config.yaml
bias: "none"
beta1: 0.9
final_lr_fraction: 0.1
dataset: "wikipedia_en"
Each number is 500 + 25 x the weight over its row's rms, rounded and kept within 0 to 999. Layers, rows and columns count from 0. Numbers have three digits each. The size before them is the row's rms in percent of the matrix's.

# layer 7 MLP up, 1344x512, rms 0.0371, rows 1134-1343, columns 0-63
097:486477493484491510495472462423462489512509487445481489476447471527505494503499499520502501493475521491445493542502508522513479483548499493494494508526510526530496491504534512537484520516501478
098:475456492527511489446486501506512494494498462478479468493494532516467460499485508483502473529497474531487519486473511486497493470511519495417514500516503502508521500477507513531494497500491523
102:505447457520476497489469525493520462492478531479500505452465481497491496449522469551484532526493504476493522532494509537515428516472480499487506499514522504521533499504463512518480500498468488
099:490518533486473503451478454519488543539548482524506509482501488468495489501507486523539502526534512479537524518491525468519488503499510504480464491474500484479455525539551524493504499506525480
099:505517498518479496510518495483507481530449470471484492490521468491498496507522468514479498490501545518507551505519475528530468463472499526500481517515448485513529483500475494496496475485451536
098:507499507522450508472506531512498454513503494535486510549525546505512515503481481481509486513490467464479508533511539502519471505520494487531476503487544496541508483468476487475523443466485489
096:507473495464482484488527479531500493515534476491504499489484490480536516477496545479457492512458495474481477496478483537499511495477477495501496482493504512497479513457493464479521486498498486
104:440474494536501501483517499521508520485493496523478462512517481500469508515502503479486507539503542525517475497506494481531520534505493476554497532516528496532513433484506498529463516515487497
099:519472495488493505455504533513498521491507510506543483486481515450521469502485474538508456520447475480542501489457513530490537507500554498522474514535531524489475508499515538487530508503497471
104:520489503514504487484495513458477494470502504511471446525506465463502483470528466494480525478422498526539524531491529503489528470498511483501458480469500536481473544491530478480489510472493484
102:444498524481511528503481515517482497538483505506455490516503505467540536504472510517493499507453475477502552515505512496514482513519486504458464536482500487528474522474529484498512533529530500
097:486505528495520537511506483492520466481536487466464442469535505492473512549504469532535512490543484528508505506494490468482447532491482479489437513514491479527495495519493501472550482456498482
095:539480496551513476493512502502504507496541485482489472421518503462450541476507447489497469510537457533527495488509512448534490519492526492483491513571482434534493468551505481494475520488518493
097:466492483498527465461520518500504508495490493509505516475479518501513513514505456525516504553520473466535495528518513513492540495530508487441477480493521507504513536508515461497463496542517480
101:486536519456435468489519498493466520501483490480503505519529509480528497539505477512468480514506445499534491503515460490482532507524488514513484527550521494453532511506508475491506480458490521
106:517496504514512528469487489508496496505541469514491481530514505506556506501475479533516470515504507490482545487500501558496516501511547519474496505556510527479467562483471486437508509509442505
094:487527498494528508489507514522495489499538530502487512495526462480537464473481484519562478476502517525506570548457523520465442452506476507523501449493440517495495493480521503489489511483485514
105:505473511513537510515506490492479517526492545500470503472513485501537494526514527508512462494495473508492514485525513503500493473545484506520503495506491507496517486526464514500478493515498503
092:482541488506473481440483475514506495493491503503474498487491526517554493526524481561513464475493503487514492497509487480509490493519505453495501525520488502471493494474514497482507510491536499
102:492477499484492462545536518518494492474531526539520460502509512528513475477495485536531504490511523476442524511513491514506524517482493481512505477516505475512481544515495522515519555526496473
098:473531519471474475513501466450541517490492473474519498517498535497526475530490506469534453533509497484519460499506493498495488475490484487498559483483441515499497484469516520497469447474501499
096:508455471507484492474489484515489448503550524490516515482530484493508481471521478520528510458502468513525520507471483528500539480534445487509470517486506511502475532490511480509548491474504512
092:471500507514472502509494468570486487480507467501505521531476573509483531508514465522519512445512489494463507486458500493500487472505496483488500473470503498494478476519539539455509507536415467
101:525490511502473465511445499486540503531459522448493487483487506523513468553513500512502503505560538509491530493521463520510495501542491499490514461499515496477546523477502466472445530479475520
103:521491457487462481538523549483516525531508478480500456472501480499505499508508500492498562518523485505495472460501524483504512545475485516490480508474558507491468452535474463551491494481516501
096:470538478519491533506502501514493520493490545508515508472511454510493508502486468535499485543499526518490509503487503487522513510490480481519480502484504517541463533487497470496533547486489469
099:480477542516491487551516525483494476486519520504536489518545517486538518505477500518471500491496521515482495507498476461485467419482489550527460470512512530489527475496516540509539481499478503
104:477499486475470521499474487501547451536462437495511499536550540547506488539496472491511516469499459479493547485520498546489469513495494449508521459509454476533482534541493530519470487536495510
098:494505504515485448481480510478516516455502491495495569518513480497473487512495453477527451460480506514486519483519487519503496515486456466482449510453487500523488497507518455478502499496521478
104:532526502505485498465467530514528511554491504494501470492516475533509501565487472445520506481521527492489502502513512554494523530524525452493517472489476512482512468478502501480507542499482520
104:502532501520493491450480521502465483511507501498525479515522509546532470480507515510533532493480515481500486497486464503470533510468466491459516495528484449489542519518478479496477508550489449
101:453523467497500494501534497500500516498508520500502545504452487461472481491504489488460522540492457512465498531505501477503529525446514489496501458495535528518472522518491474518500503552473493
100:523509472482533483467458532515491471484493493502457485520481522433527530502439470461522527506518519546508496483513474501535506526519535524519553497475479466477484469489482440521486487505479544
097:554479470503509503530530483500460461487542460476566489468465539470508496533508502507463494445534528477510518505505478555490487541499489481454500536506530532505515458483475510512487516508485473
108:535510495503515515499536513480531488499537451444544505516512486483510465500501462480523505494527483526507486515480491498479500524533558496493521484520465542536527506519481538489459514530480510
099:489479509500476490501508502566498511515476495475519528524513528530507524507471491464515498526456517483478472483476493499500510463478529504555517459504526492509509477464493475510502517497500513
100:490490443470455529464499478553479514555468466519471500545503499477491474516512530460496478495483515467510525505520469502522498495512516480471497537527515502543454550483485509510511503526525478
099:514507467504492478485533517539503545514481516527548482488463466507474491485525521507516495531532480481488469520494511507514553475527500511500483474482498522536477461498482500506496461500526478
097:533499523487468522497512478482508524505491454443542481489534498509485480489522494538546535500469513467534488517561486488493525526517482473469526497526516495493513519536506512478509514527509513
099:476522520540516530525481489527497478492503503487508543496528530474482488476471520471484524477494494486472448524483533508475523446505496502488534436470517510502468521478530535518468462512549503
097:510493504483523524459474507494461469536467523485515537514509523480505499555543440454460441568494482475493510486521486499515488501505505484514543500479494516478519470500514483471515471502485525
095:524500497483484503491487518489475500476471516466475502498503502532492524481491538426451480490510524495516449509483538451516498474520520506485512511509497534476513540496525507553484516469480534
103:523474488496494474473453523504514479523519515470514536479513492548504526502509482506508517517523505467519529484464509479483523517495536487482488455544464534494522483450515481538524465512534484
099:496535497494470524498496520475544507484460525498498535448440464492495510487466501539531487477502493460517498491505487534517489504463508511469495516488499548482508502521450519486478497511476491
099:508512465515489532513498521499550510493523512561500525533508500493478528464500456502536469468542473517470493519499521525523500505489511502491450519502498490446498495504467555518474471496515543
105:503473480505489488499468547484518525489500493521483515543481455529525427485458461526466506491485484452500466460469521500530501533504506508496475500504506519517538470461499514535503548502480503
103:490468541504511497504501520495517524519470507530478532519491525513523512488487506479495513493497496539536497473486501503474505470520483515514537516525490516491503496491477566503498457451492498
094:498510482478512470476556503488518476505471507524531523473415469529470484496485491492516476495510486488493478509484504479497505483499457491518511491499535467503501536512471508477510515522503521
096:505474524539499478539505468488492461475507454474480497458504481512480481522480524490524526524505525536518466525519468497519507508494493509509446482494482509526551506487475504483509518544461510
100:514473480453500502520478458520495491450461523484469506443464502479499524431449480510449500484472448461487444461503527518512432516478502469501484526474504492484507537539484544519499506493474483
097:443516510451506471523500508499466515478542480472481507486509498493478465499498489531517476501527446493518482515447518502546503469484492449497510512493503466501479494537509521523525535474486496
095:532565492476486507508461490522527475471482529524488470482489457515506502439505495507527505538495520524470543500521499493515494486518484480511520491484534529488498484514526513515463463482533521
104:499484475494519474510493530507498517489481528474516533472530489487464507478484508459505468475515508503461517481504452553513569522462528507528512478514508471499458496496519488491516472498547499
096:525451510502507506543493511528489527451505519548472536488492543479477515503470524496504533536518492510512515491540504484523449474458492533492528486490493510482457480492493515528503511471550497
101:443516459484480523485550468487465528490450501551488495520530478511548503491547525525520491500499474506523490546492507477508516471490496525466519538502500536460509519501531472502491484543439498
109:451540475505515482492498488512500550496514521506521489506484562453450468467496469445456539491517451521484520534508539491485536472493497486553516492473488474508486486525517508544467484497495477
107:418518501549494558502475462432496501463494512480501459457520542507499506506494511488478490490505462489523464472537505499457509555457491505494527484528504521505505441500480534463533476474508514
102:501520515484512521479500524473514482489487487479518528489540518521477457481452504483521489495534470497536504504436508531482545542544492535506500475535473474495464457507464531491474525495508513
101:510531468512471523536504525533522507494521487495452478503520503491498461467495467517528471488524466495489534485511513495475503482461509517525485514486516467536466513463496458474489494512505498
099:545469475490477490473439500468470520477481486510486489524481498544520471532510474482532513507546509509514473521500498480526466476458505490476469511494516527535496479518478506558521507501528523
104:469506501460500476497532475532482441461527533520499463483545499516509466499489498512521511487495504484475493526503506506521515479465466520467502501464494528473477485519507442481524541494535505
101:470490506472535483515533495498496508506447496525533516520525473493491513452528486487497500496487522501492499525524530492507531524496513482538499443474498497537504438494500517514457490475509462
108:496490485530498515534446466525513521487503518480538496466503446523505507516499486503540519510473488467546487514534484535533498441527514480471485498497491507530470509521515525505470528480505495
111:522498517505483492511489513528526520535530499520475509525459523512499539496491487443440456457517537523507523520522530520533483509505523489492508533545501533497469490520515486471509486452502479
102:521480484519467504476508536473503477521507478498508511529497423502504507512458465530515504505504499456472493489490459478492484534528466509501496535502491500512470513496492504508512488569416473
101:550511538489550467520452509510464519494537500447533516522491494512504489473539518488498501499458511488481512478519479530499543462448520473465517488472527475525488468495517506444487583490514513
096:497467510527528517507508541471543503516482526484499529509541483503493523509486484448493463508499494494510485500503519436469502494467530475520534478498465491534485499525480491500528527509491536
097:498465478478489486580516522535469495493488537499547528505504528494474485517523517484505477536472527506521477489469476459510501475477494505498470491519525476489484462513489505519446504498544501
099:496486461456499494479521508487514513497480468504494485530473503504504519466474461474467543465459505516469550486503467491489487530513556526482494511513484488468484466478525498486493467525475483
100:487515535520533507512539446492499485520468477507466458516470487523468515517514518482485494536471518487501471525474464493516476526472498486474525492568466538501472495529477488507457503532560489
098:465484480495510493479479506529538544547484476480507466536511497508515473515476481490479536496479560515474510512513469488524515492495542543455463516489489459530501492459524540490519495503514536
100:535489509527586493519498491528470496501508489480508474497500506521517496505515501510503494467487517456515478508507567489496511529531474455505545467505481506503545551531548536492493514484460489
109:516531526490479528455494540500482468515522485511500511509516480533501538519488477537550474528516498497542501527492486492473470527487466473496506486493526521537503470488475502509523499544492510
097:530518518477523460523529523422512519480511509506507527511450530508496492484482512509493495533514484487507508539492544490488532482524500554521536497488501514496490483534502503497494541516507511
091:531455522503532481555508485500489485516508498504524539453489448508478494520520474485511485473514544488499505526507493522483532489536466543492492444505513502514477490443493501542548491518494478
104:485512430494486531497528492538501537473466555552493512536488497496510485537464475474469532475502497531507457508536514501491452476457493552500487550506480538458516536466508529489515505510511532
104:509525472482525492515493537471485531481516500473516516509477516504507462505487508452511528467522503552549458474488480531516533583528517532523504474531476484506520455519471510528500466465502531
101:498483483493508519512498495497517529474476472496509497491483493537477489495457497495494540480515504529526506492554495479484510471477473517519463483485480473524492476514477496514488499432465484
098:486485476507479486548510480491474467562537503509503459504511455499506479476547545454464535503474493533485500481514475523473513479498501534555471512507509474491501518491529470538479487508490499
101:509470474524508503519490503462546518506509513512480519495509543471476483514509457476503503469514487515508542496520509509480556485540544514545529480502530550497506479521506491511476517459493461
102:490464436514488468541511492511530479525534479497536525554480510473562506501518485467509507486519500513488533503512496470512484462529514534499507510564519524491466470447488486515505497486488531
105:530491576448492501501490482525543512465485503486509489486490545480494516475459490516491517530455497532542501524477512478501532534487544459494494500531492506537511487538475505489465507497490517
095:503496466513500522520523510547496514498490501519503492528566491512534488475506469488472478465508500489528524511514480476484512462519491485499541471509471483511441504482505502479499503514535539
100:497502439518498464500503514461504502502483482501499515475475489543510491509469510472514490476478548519519493517500503486494473503502489529479486487492462512487521451488525497472520528481506482
097:534499459493534489465521486516448480527556545494505467523500504482493526510517495472526505519475474456444477445473496508507479516495431540487465485504525491457494525509517488433488533499513493
102:534485492497497530492460499469454448517523517552462534502499455530519480534536508504515483540476527491482492516464495494530473498481503492505450487521500469519491481533519507512524525516502484
107:528502495509507506492490477490496484483508479496487466513489498543510520495509501483517516534453560500492545505510495534487476483452540529498469528481508542496493530521478535510496530508522524
102:473526534495539509465477500526536452498546510499453541503524480501543505483466518503514481472509491513533530499494529506493485493542468517477511505537495493502520515509544489462468482516465503
101:475499509516440532483457500517480484549501550485515513475459524475511508465537465468473536518451452504509512469518496480464491497513528504529489533494521495484501466491461516495513521499508532
099:501507485540460514499489496464500499479493518478477501491474462515459495504526485577495500522551493504450502478497471517506532484477497491426521461501525479501489511484506466497490514506491470
104:499484475496486483553455488489491494513432546490495502467472520502496491544508461461486494501498523475463461482513524506495474509544491482550482481501470481560492544533509551511481468466525489
097:499450462508497486511514507494491464472469521521527514482490538481475533469485445504550469463490457526519485510522470567511501494535528476506507495488542526519485465505545492503488504522529511
099:502490478483513529530526491469490561486468543502515489506450487481468468483510467466473469519518472493488502472540467482506512482537550520483519503485528492503461499518509526512460517508521483
095:490518514499444524496492505494539495502509521452499483484509504494529497511518543494503516488503511514507522487500505516468497529509523500503457532523487464515517464544512495454524436486442496
103:493484550486521530543515479514478516490532524507549513477550551528512478528468515487481527534466502470493487490471489492498482514483490461488563485510484462490522516522506532484543553498456474
099:473511478519509505519511514533506487537501489483496497512480519405465508473535527494518500500493453511500539556484534453491481474452515504540498486444501504446449498498465440467478448508445473
103:562510490482539479468482460487504476470473507500508525493503473554494491474473467522529509486514512517532497522540481466516493509488484497474484476514495507501528512492491494457512500513427526
103:480484513526493463483492478484493520496484507499541499470495484480521522480535522480430531524502498507463524527461534545496477522506474492492506513527545529493470436457528511531500474458514485
103:474511496511500549478538464457469514499484501500511481480526518487503555545488515502495518519535502539467557550473476461480514494503485503471442510524484491519460512513506478445512505516534536
103:525515527486525512503473519521543517483504503547522479489502570503508490468511476483452567467482479494495544527503518518500446468471469489498504494482522509500503484500498495451498539495525518
103:506497494502504459486429506494507486477478462477544501512529487546529488534507496467504544478519514470502507455544514505498526527471510515467496447496507492524528483484483524482536543519438549
098:497487531478521445506455488481516533434512475531496499505491519519499477539529467492467508466472528465510510540526542494498486475480469490485489487519476438474493507477518483507489540504513512
105:524473517537505495521484530523528530480484497539507513482500522481437499508482486485476479445501467536514530468453551484538455514481539523484476537539525528455506501517462475512528521498449474
103:500492455529486455458497525518499532481526446486468509480477499487496497502535524494467477498499509492478456508486490501491480522536539507499505513457508458460501508518503523520465503489513474
098:503496548521500481523520546536482469519504519471535503477510506460504506514478507534510514517507501533508495469492469527466510514520474534475487487501474541513517470520507502484499465468544463
097:473478501486511518505482502512493491552511551471537517454474504509546512494504497467521503496498530481551498495466496529506454474489503527444522506485500477495529458472505499519506478479492495
096:531444518506520477509482527529489516509491535513495472488530493529477496507477501496495534487511503501470502496506533542501508491529477511483488471509483558488510483464448471470498550458514535
100:493536474460525530456484458517528479525462481494503531489509452485468489472489483503546448450509508468487505480488488482470520495463519490493446467537487480487480508508482542471493533518501553
099:510509498472489504526496491487535494492492470503524512528516472502503544498482461468500485516462505513478479542510514502466521516517471457481455538459486474491498474479492524515551513498455514
099:530551540503529507477533471482493509484458526508488554496472495509539504541541502521488484550487522508517528502465490508440521528473519516477516520504509491504542566506476540484468492488498510
100:506459503460521476484520479543489466495509478474490519497492490481474524537533513519495505542500482502505526481516493505509518482551535490516533506524476517483464484540502487460505493488468485
105:479491532536517534494505506506523508500470473498496472493499481482519530458471531505507484519463512488489494519454477474461506492511509544496509471511467523508506522472529473474552526518513535
101:465521484508534492511520478527456520492484512495490497528463474484455491523467478495515516509485491551481516490508515520475514461480479483504517483466495545507505493519504472514506489484510497
096:474485518502501520498495487477504472494516480512524477464522542493516526476475470500503430493480498496448529461492512452497474517500529461517500485578544518513530553511486501470536467499500511
100:462544493453459448568490514469530465475496510488493503521506516510501438464502464515517490519508526444507546557484486519481441518465516470497492499525523501521500469495517512479483520512503502
101:478509448473530519517496499497471505527494496487522497516495499512507543492444495488486532441467502520503500515458501534522509494518453534497515508488501516484504498523490504488500510490502534
099:517447522530531504469491455530467517509475560494483501497521521534505492520497501519519489455491524483476525497509480530491486496558449504491505513486484534531483482487522526459505486502564477
095:513499552520517521500542496490492524539475528555522490514476498484510489542500535537500546535531495504500541487545486505461474511466494473488507502469485530500450460477479442472530497501497474
099:501471514487504483462493494516513483510498485490504537489475523524466534517518463511524460545503482488495500508457504464503495492496507494455485512494503529540496507510476468516481522500530525
099:527541524498496461492510525485470522518519481517488537508502522491528441522482483468503486518530506525486511542517532505473534532519522508483496493509510512520521526497511499570492492536473519
102:503493490485504538495506485495489497494493476496487538495507481520490494490497456491496520503507504463552499474543488524491518476492489478521491517506474490524528515502497506465497485495477531
106:493532491500529525514527471502482479500522481526497491529538487508508519509484504492464572499576515477476453527478503508513528479489450507468502499504538449471503478519490488502491514493500496
095:470530469472465486489505509516470534500530499474502476507417456470453487513496506496519485492487487466460526464485573509565524512521501462515481524494483521480502526516510496527477505539496518
095:536532505476532493475492466520479483525467474515492510482520484467468480456481498420476499500475478487502527506477488512538509515474518511483489520513458512471493485520509481533489491495525499
102:490501488501481521469489494504507514469475544498491497505484521493485511502485480475525550470535490509495503539501482471494481536530498508484546486531488517502509521531544492484482524541533491
101:485484469472456467508525481486532527493535510472534486497459522467503480512503517551513486510487490486489517495483494471485542548499525509518492513512521495517528483487464516518496493452531488
101:478450506501510498525532491486487505522501516510524490511465499494496527492514487499480497491513532484507461517532517515490537502500492498530520507508509460507532497509472509518501507531515499
096:523519495485536460521466522493491531519467513529473509520497521501496487474505523490469473501542498503484488514473495456539499432538477463521503521511532525510537441484503483516487517527501506
100:517490508500502489527481468529484535479512519529495487511506498505494475515494509492520464495503489477499490488458494517504479461479504516470503526492539527466528512510514500454521489533508529
092:504490475489498473488469503481526521534454500492494526488523516469505509484505509526471422521510538478467525488462522540484524486475521495499473446489526553481511513526474479489488440440534495
096:519524472498518524487414462506508491474514479514543492523516511514477491517476519473520511497489490495510474471508444543497528509504469514533457500497479547504492504549470498470527521523464494
101:485502495468498525479513468518531505494482523504528524498519508467523447527488493501536491484502431481519487454518490493500426541475542453546531521504485495508499494520490477470504516485519546
094:501459527512514501503505526529497494480486504467547551447512463538525508548517482457481477525469488518520509480492494504509483545512524536479508507466514545462551523483469488545486496497492447
102:464501482537510484502516468481501513519489439490507513489528485486479458516494535512523471528523472535505461493493516518496500479473485485484487481480469473547497453496461501490556508493503446
104:496471515475494540523461513483466536499480508528470522549499479516506490493458505538467469547509543433504463537471453524491499477486486521491480513453477520510492510502497463536510524537462528
102:488474466519459519515497441536478510516489488486450522499567508502495534515480436497549491549511513472515501502505517516496452519511462462486466516448504470474503459486477494514495502518499508
104:552520470515467473536497483510493543545474471497475513515501531519456494527516473534505484498499486548496518493513447509518537498529546512525481473489507527476520511450476475528516535491503532
100:454490511511521505538478503499514517461497519491466489504502487493480535509492504519507467493479473514443529524504511512526499495495526503532471523523504483508515479491503496534489485520517527
099:512488522464558518507505531500496464470522543542481513492529522481511528542523478547522491511533500493540537502476471456501478481540499506533470530496485503523529532470496487479471491501496456
099:527467507510521498501463529490547507455454440512530478490502516552466522506513517481477481495488496473512481495529481523510502530478513525501473496523524467532488526529497502554482490514486474
115:484559514501488496508482509515489511551497534520551555526498540514486491467519490492492535513516522486506494528519466511463520538479497478512539433506491499512459489462499494515511526513493501
101:462540553512519504531481497516501510489488509491516464522502481517467528509462504474486453497512497471483490513514537461488526479521511457515520507496482531510530469522489500510533546524509542
103:486485489484529488529568486496479450493478487533479505459460468536512523482504497549480489515480525512505471508557489472510457481472493452538530497504506517522546495474517508525499501511484502
103:532524508551545511505489506511489526481518466518453550522516480466507547528490517492519521467495519538527491489509504473515514469510483530511523476509482486498495519538469465507488530450462501
095:471541486466523528469516490524495565525536492469533492484499505480469528522487540459508476514499492488495555494505498499512451518490509479491515462478529519480503493506491493512490522458477461
092:531487543484493526492484516509502505496510520500471490477534450519529516458510515478491466469507511471480516540492474477482513463525497520468508488533505557451492481484511514500473584492520464
099:481517503499488510536488500467536471469434474495494472537518484504491467481506468510465460495504513528534493487532447494491525525499453478571431552467496469503483507468517497505496472481486490
119:512472514536504544510501473523459506486528537454477505481503524455482535523505542509499515502526474509479491509506487493533522475451530491464498493521537534450459518456507476490507521514517488
096:546493454485491479487465491513504489528502536506496518454514513530532526539533522492517517530544558510526520494541529520445521492532521477517535500453474525490508479463480475444501529477490479
093:488484550540535505507479495485525496515473519486498461506517533505485464465503523481511501493459531528486487478551547505540520510456506514480514486507481502507497535519510484506508540471467488
100:508504483515526474479490487521475461511509488528500516468464497533422502532494501541501511494506543546469521503519472496473551477535470517520474484474512529517521527512504510547502498504485478
100:460504517486523523456497502526516476483479503505508499464487485473516484494541464488459508473498448531498459471527462518457503492520533497510497504504509526497470486492540447507517485494504486
099:466511469474500529538520495518458489499490509479479490490497468500485521545498461528482484462500492502500497469509457500523499495502542578487499490534524497479501491519463515538478481504516495
103:483508487453556540513495522538468519543553504524500454528505495442442518490502513518490501528489472466462525497515539457526512526481448533514510509507474530540470507499476473512509484518501503
099:526509481544503457467506482500474530488507482524503531513458477485493510543490510478518444511509491488508492507525498474519508509481528481481497478485463476536478506478467510477504502489461471
094:521499488507505517472528458522517507470527527505518512484530527475473478495512478506511551520530481477490452444497520506517477478522479451473467513485544533472490512525534497478554504521522482
100:510487531486536479480515487492471509476511565540539500467450494526509544499500453530523500511512510522479509462523512485527503532532487468528488481544463505502529506518502485517475495495470494
100:480484495532490505497501534501496544504526520465490482486485508517475453503503495514524491502542495492506534507468502497499503470490505497513512522484527496477521505416496505518498541474461511
093:533557474515536501480463490527485538498531546496486550529495504480494551520509495547504497528488505492499438523493492509517492527460492543501487565486458469509515493527492539474512512514491521
100:485493488530523508530477488506554566448561502508506524508505520493473464504473511502511507471518476488507498496513494537474520512430528508506506525536503488515482534506498512495476530518520490
104:490531483523477504519520471513495477498480507504521476551471472478497484476460472500503515493508474535520519500509526477505496503531536493514473510559499510521480488499543524530519510549478476
099:509538539486479512499511507473500505538498521508476471489493487484470437498515490460456523477494501482480538548458501484482501544517532498504505514522477510500478480523499467485500469498503520
099:529543513487518496531518509504532489480492481497522472518504522479492533516480481484471503481499482465508541505543456508463520504520531494510478530518491504461495517463502505517469500475525523
105:513484477530501513503516499497502484496528490538483471478475528552491465485517502491506469489464511511502498470486529517503480487516479448483489522473470472509519486511530468490476471498498490
101:449520501525507569495517529470465473499483507460450492517507509487509475470537476501487501483482564480521530501521483504527504503553528518472539526487504517501462544502541439483488497511502492
106:509493537445481473472520545512490517462506519511528493547502491538481489496499491502476476507434494542475514504498507504535479504514494523507477503480479450527504524494474518564496501471477460
092:521490471507508484448473531537511494472455537525479534476509438469480475529510464471469489480468497501506461532512489502485500520487430508521490495514484506500472510535520503519490511532499495
093:503500491480525542490470542515504509571550451472490504511546477502467469487504477477480516528484510515506506502467504479475504484488497525531495541518556515524505484490509526525492540487488483
101:466491460523528495551543536505502486498509531515487512460466477526490500514509515521529484548515477483499512483465494501480521508504467498470479491446467511524504481489516533457531487461488495
100:479486519522455513502451538483484507510509478550540474481463499533467522460486530483497527496470506522509513541502477533450536472516463517532520518554489494518519483507478514479487489493469522
105:436482469457501473481473463480566503496470504548495480460508509467477513510489488477487473521507443499517505531498538484519456488509477478479478497504481474566499504535510509502476501477553523
103:486490496526542506457503538492489512491495520511520471534465474514509456510546514526512516547484460495488509478511513546546486446508508495484484524489458494477478531500511493488519507528465489
099:508529497467451497481513517489513478491490460502525534488472493489470487490507479504509531468527492518575498520476493496487518515465519478443479498505520488510535484491487508501481533486509551
101:531492461517468504451520522511480484466518453454482551530523501493441478490525542539510479493516520496487524541506490506527464522517536518474437496469523479502501489466491493551524515463534518
101:517493513477456483466530531533503486503527492482452523534504441499468480514482498518510511441480455510498503499488471495519534488510521473527487475522490530521507473538494487473507467482489479
102:486504502543490477516540535532542526506469467507484515490486527489487480506520494489533478511469493535490535485483494500494472539520470468584492513480510505449501507507502533558496502485486500
113:528503529543500515519489468500497484517525484505484492486512512503496537477517481490512515485518505487494482495462490491480486525491488555520467507515538471490489531487477450474469501482507508
104:530517500490504481474519541463492545479466484487533532501489495498473443508497521487486474515486527504496571485531466484528481515530519531490481479483439502532458478503447491506523493535506494
101:447520486527509504521464499537509440521514473491497492489519496504472497463466523486487504518470519527531522516452466467502558489479468545509521490481491524531460496476502465518505499560463501
103:472521453475508512497519533485497511539523552536509482467514504515515508496489528518517491473512505498494483475491461534510499496488484471537569520485467524501470461518490475482519472447489544
106:503492512518483483507465503523525497537477498521487489463534513477517494501460477531484499498490463508460517473453496518495493502503492553501461503512526494546504519499526420481545480490517480
102:508473516488516516510530545458508497519480470509458506490481527503492517533502536519460444505548475453469481491531514524529536500438488537482511514516530489502453487529479496474499444485475446
103:514505526494439494469486500542501549499515503520527447512488506494499436527502526511509514474507479509494502500496484500517495503493453529525505500527516494536550536535492511478467502467530532
099:493483472496520499517467448507520466528519485521491499491525510479480493513517502471511479510524465540512469493483520495547484474477512543493504539549517512506491500525481523511527494514504514
104:489522500471505484508484447527453474535490520456488492487585454526518496499498516487538541485527473533512520497492525470516557498500483505522484499520512491505510462513501485486507526503500485
099:500472455503502493530534528508515496484532480449486512457521526507480484541472494542510496449496487438524496486496464522509519448509510506506481518525527488508484527460524503481495524537500487
097:509510511479512487506531507528468500508512525484478504510486471464496481460510464515509500492509455489503566460456497505481480493486522510489528491506505496482511512524548502503478499464504531
099:502503503516501480490492497492494512483528465517478478504430554490520488512527476532504493530510511506525522546524471515478503543519519529463487489494495454512530510485481474517503513511477529
096:505478538511490541495467488488444500494487494424484521518497512477517493489466496457510527478498502497469495484480542481475488531511471498498474493481505518502505509513517512449468510439516501
102:510501454532479466510481487482504514502459471515510482502547487451481495485555526538517499518510497501509535523516522462490462505519507449559500483499511463525516531508522524530500506519496485
102:488529526508514521505510470500512513516487528504489459519541477429508459540467509502551488479475487518512527511451495467489503476527485503544531504512468498502493565539523509458480503523539467
095:456490539508472505468495506498527520505493464500515483528493498500495505514507535523491510497501492459533494495441565487464459486520503511531531533488488540487516455526468557514474517533485495
094:498488464458495498512512531412506431541542504455482486492506511499491523527499518545496502510526491494502519503536475497502535486452504492501545510514502498504553487524519512476522522504530486
099:491514569435498500534464477505495484473480511524495476488500520501546492456472531493496520521511519507510517465515472486502527502518545473509507458498503528505511496498504569500497533469534477
098:506514546513520546517510507511498496514458481504441502528491477532498503490529493505483466543511468497468505509518528432516477534484523484510530477526475517471533506530518483509457456480539494
102:505549553510509513453514494483469521526475456492482523483467498514521497541497508508510481498463491545483487538489492474507502521456495458512502521498499497473516511509483487512482462534461491
098:521518494497506507586524482483493520494495520483526515510466512526520499503503531507514495466494472537484511486501472524492508499491502500571536492547503486531513445480477550530495457469471491
101:439454505515513495507465495491455498563491502513483518503525515492542486478459518493512549500518533484514492508518495528488497461538525497497550480495463502535492492488485451485476522481501511
101:469490530494521529543521490496493446479534467500514470504546475502488504498491469500521541550503505544533533505517482509513503494429504492482480557508462487497512550524527481539507485505476517
102:505479495538491541440448497516502536462498497547486532512444521520462525522470497515507482484502533461516495509463493533509423477534524520450510509521534507480508518537503482501465505482513502
101:466527512480529526519497511490467524517475464513508496499565532505470448479515486473519466524548470501490498552467468444480522502455485480506491503481532533501493503492477471488459459493526534
107:498522501553509513469494429509522494518494510453530443499527523529503530513491506468472510555501479474528465506506513504507528517482529535556484479498496501465470515527490515516502524542526467
107:470469533494482529474465496498512489511504440501474572472521539454495533569470470495511452505499484508529488520498535505490525438556505496556502550491483489504517508482499527472497496484512452
100:523508504518465457487490487507469444503480542550423485498450490500562456523537456469497476503472471538474503525465514512501464462482492510518531507552517512481488473469535465484518518501527466
105:520525475510481513513539512491508472488492528504478559517494540442477513515520448505493469543504533510511486504489460510534517522441510476486478548459458554504455471487507499517457507457510504
101:482492488488485470495478500522497523511499531484465539481480496472485547467515488520501530501491514499539508464546536530524524516501482512526486448514513521524448481504491515471501486487502520
100:489513523526553517562513509529507474500542509529512528476498501484511502492487528471510459498513529466446487492487466504498510484482524481476486515507509522579479531484535492506501502467491505
094:498499488497488531501477481503515508480499479471506489507498486528494496533482493486488525511456486465513499544539509466505503536516541472498483464525500489478536486510444505514508492512497509
100:497500472521522486507454519478474486493522526525528488465528547541479484514478541487484455494520488448507498437500482520500520512472509480490538492463481453485505561484509526484509491536481473
100:519499499489506461496517589512502518507500527522478506498502534536491490496512488516519500467523554448516452468483509478508492563476526542468441523491489482457481513484447508478502526512501496